Weights of a small GPT-style language model, trained from scratch on English Wikipedia.
Training: a variant of SOAP for these matrices, 439M tokens, 3213 steps.
Each number is 500 + 25 x the weight over its row's rms, rounded and kept within 0 to 999. Layers, rows and columns count from 0. Numbers have three digits each. The size before them is the row's rms in percent of the matrix's.

# layer 8 attention key, 256x128, rms 0.315, rows 232-255, columns 64-95
086:501515480521495559506467500482510547524501496499503498524527493506500504482499442480551527529548
077:475495495484481474535503550520505458482532501491546525489475508455520498515499497492503521487491
082:464493512517499512512463435473517549535493495505512465505497508541519505464514480481471473502537
085:508520501493499547483468476483489522483520505470515491541511485520495494451510481504560514483538
099:497499556505501518475473503528465501510549503494499513468490494519491474481532492500532486481512
088:505446491479521483476520468493468486517469504506534505463477478492515492517511479495514487493466
100:492479532484535532507499487530452517493499525503509531518460496479513517503517454510527543540497
089:499482513534469509454452488480504530487534479509508497463545515516469543455470515504499499495528
095:547492538535507499518495551479508503434547467468478486510495494489528479477530502499517526530484
104:509507490479470511503507517483481498469498504521489435474522470512527480494475527530494485464484
111:454494483486507500521514515473435497491477511479476448512464489508499422471494495477524506486513
107:501517495506532521487512499562514537508534499476519533501499527497493492474478491491551489507507
108:493517488522512516461474529461526496496502554573522520509486455517473497547526516482484558529491
124:483560463484488488506512513471541521534468495491491498474504502468510477445519508511478492493440
117:505501469491544489518498502524462492493485544504450470549494504529522508508478505478461512519492
128:501502490492487511523491507448503490527502514460538490499502524498478486489500495482462517496516
118:525473484488508531495545527510514517510512487563519547481468475529492492509490530500509486487508
124:471474499492530509470474500555469526501481486491502518523442501436483544507521509486488510461495
118:542459492496540501486494507531502470479508503484510495522468522518504494503533498520513504476516
122:478505506486493537554459500476500475508491469496505563527516504502520476434540507522511544489479
123:452490502508507520508505505507454504501529530504489484523517480534474497509440485456500482472498
116:504560516494508522532516488496477492551513521460549484554488487486544526472459517504481494532529
111:573506494445495469495491503522471485515481517470516504502529494481532521501475519472479503481494
116:531448499487485516462473533492520505488496466494488489520515499515480491447467484501496440507490
# layer 8 attention query, 256x128, rms 0.332, rows 233-255, columns 64-95
050:464515482492466494466558511498500500506512484481478467484511549514464498547502505508516522508463
073:509488511555478530548483451488530544501472495505493500525489510546490460476488522472493459514507
075:544495482467504494496515541503479492492512496520508494525500500515465507501481519483525473475532
084:499494540471508527510527497520440496511490522489512499479427491508519507515518471494520515522483
080:507481466498524496513507482469485524492529535478525510480484483519513460501496472465509521530511
113:461459489517501505522469478514486524512523498510528511519476526497463501474528470484518523504501
101:494496471533516503497466493479484555487472497527474503486526505511489527484494522488472525526495
092:507493509517521487505517521465474507417551477491481432499501478503522483466464479494526466482492
097:502508513499498499484499495483535490493486495532458478473575458513512491509486540521513461467473
109:512528484525524530513505470478476529470474498469520484506470481500565438447508543459493485519506
103:512531481528511526473481472570503554524540518479521521508489536523509492481475452474532498521496
107:513517500492526496502508521459511506481480547574524526530504484518454528530500521506467541488475
106:458570456483490498520520491458498528513517512480505478532477514466514516463515499531503472491470
105:518514454488540487502503522520496508487478533470456472539522543542511483522484514499464464527497
120:486484466516469521513480498445509513530508512448539509497512528480495480473509491470452508487519
103:482467508489500508496532544523514510526517491543521554512467461518501478506516528513508505514489
113:498477514506500509475470508532481529509514490489492512550457481449478535514515490497497477465488
119:531471504503521538474507510501518452487505492483508482493493520517488471472527494521529510489503
120:468518491483477482525477507479494479489497469492478555526503495499486471450541518485537502479490
118:465527480523506532512519501530446505496481520499468460529513486544476516529458509456489494487494
106:484561513473510524523523501484473491549519522481514487548500484482536544479463527506488498540492
110:561505510470482492477491537517499474534537508485528503473534511502535489501496528470490504493476
113:532447489498494543452481541495494504445487494527489470556500481494501485461488482484481455496496
# layer 8 attention value, 256x128, rms 0.429, rows 224-241, columns 64-95
107:465485518521519545551526520519494511495445467536495500504499407501489518486501534525512503501505
092:496536536522514509524488511542499462528516515493493502488479572471543519509507522477492456478505
116:480479536450473498477521474506474506519528494479490533541455519507457476506499502492565528490512
083:504429522532472494459522497507523498520551443473542525497504521515504465480464452494442517529502
094:493459517447496469519494467513483506435484512442474482482477494516469514510439488469489532509570
087:478476486530470525524486479490493485477480487468527487502568494555494494517514549463487517478461
092:506499495526521507465460524554513509527489513517508484461490502509474549507525485492475515508475
100:503563526477489502493501517505529520499502510538511504494461506457496515490526508500478569512500
089:533491520471497499483484514525489504558487508482511452493507482520498485502496506513519517534458
092:485499484490469495505516495463519476519491501505486498540522453473511475511533525514482511459493
102:543525502483514450516487494501534490519493446498515492435487580516501549477499478550513481553550
094:486493536497504484480512521508478495492511528513526551435470498483544498507447491492461493490444
086:453518530491511510526481500504492488442497511507510494433487485485522518512460505531553477508493
093:461529523509493494489521493511521480524494510438499478489486528491491503495467527496494489475521
095:561418468534502517493504513532496497485436469529502521488529545500468500477512512493505484485511
104:470518467497560547538516501496488536526494520438511470484512509537500485505481548502481498566498
097:487463526496499486491537524477484465477519489525511517476465528502461459490514494506515505526523
084:516521546492483525508484509494496518495487465527499491493486470502513461540535561506492475483488
# layer 8 attention output (transposed), 256x128, rms 0.388, rows 224-241, columns 64-95
112:528511457487496459448471507484491518509549546465509501491512569496496469492490481477481482509512
107:489470462502484475502506494439516543498495481495493505533483443524473496506504494497518511526488
111:516536494539538511525486487489514498477487509517509475457531484480536523506494471497435497527483
088:475541471487485484532468468497515479481440559511471479484496512496472544534514540504526494476491
102:511520511543496552486510534488513475511525495549498513531490499478510495486554512513523457484422
089:548514499488531504478482499480520507520517481540491501506462537446496513493493454496509485520542
094:496505483490469471506543476464507504498506493448483546509486489505542448471483507515540527498531
106:490463490524494487502517472494482494475486480476482493513532531512494496510479490487514450489484
106:501517487532481502504500495490524466450516506511509533474519501488493538506519492481476489451537
089:518500517533520487510476534564499527506518482496504499484495507523500513476478489476526490509510
107:483483492542481548508492492503493497494501577508506506566514438510504473515470503449487506447449
105:506507466503485524504501494476506508524493481482482458548534511512488516488547518510502478481551
096:539472453482488501451529499496501495545531461500527497566520521495464493498529502515462522484504
108:525470462495504513518490495499484511503493481559508531531519488490501515517541490490509525493469
099:424580500481495501525501487478496508526528520472502500527483443511532511512499529506479509518503
102:527497505519445436483465516507534494505506491545475541511484464471511516488510449521500507446487
099:499522486475508514521466453482510543512488533472477478491506491491539555505484508480476483497503
090:493469454512514456490535457497498494498495542464513498504522522507501511437461464487512493515517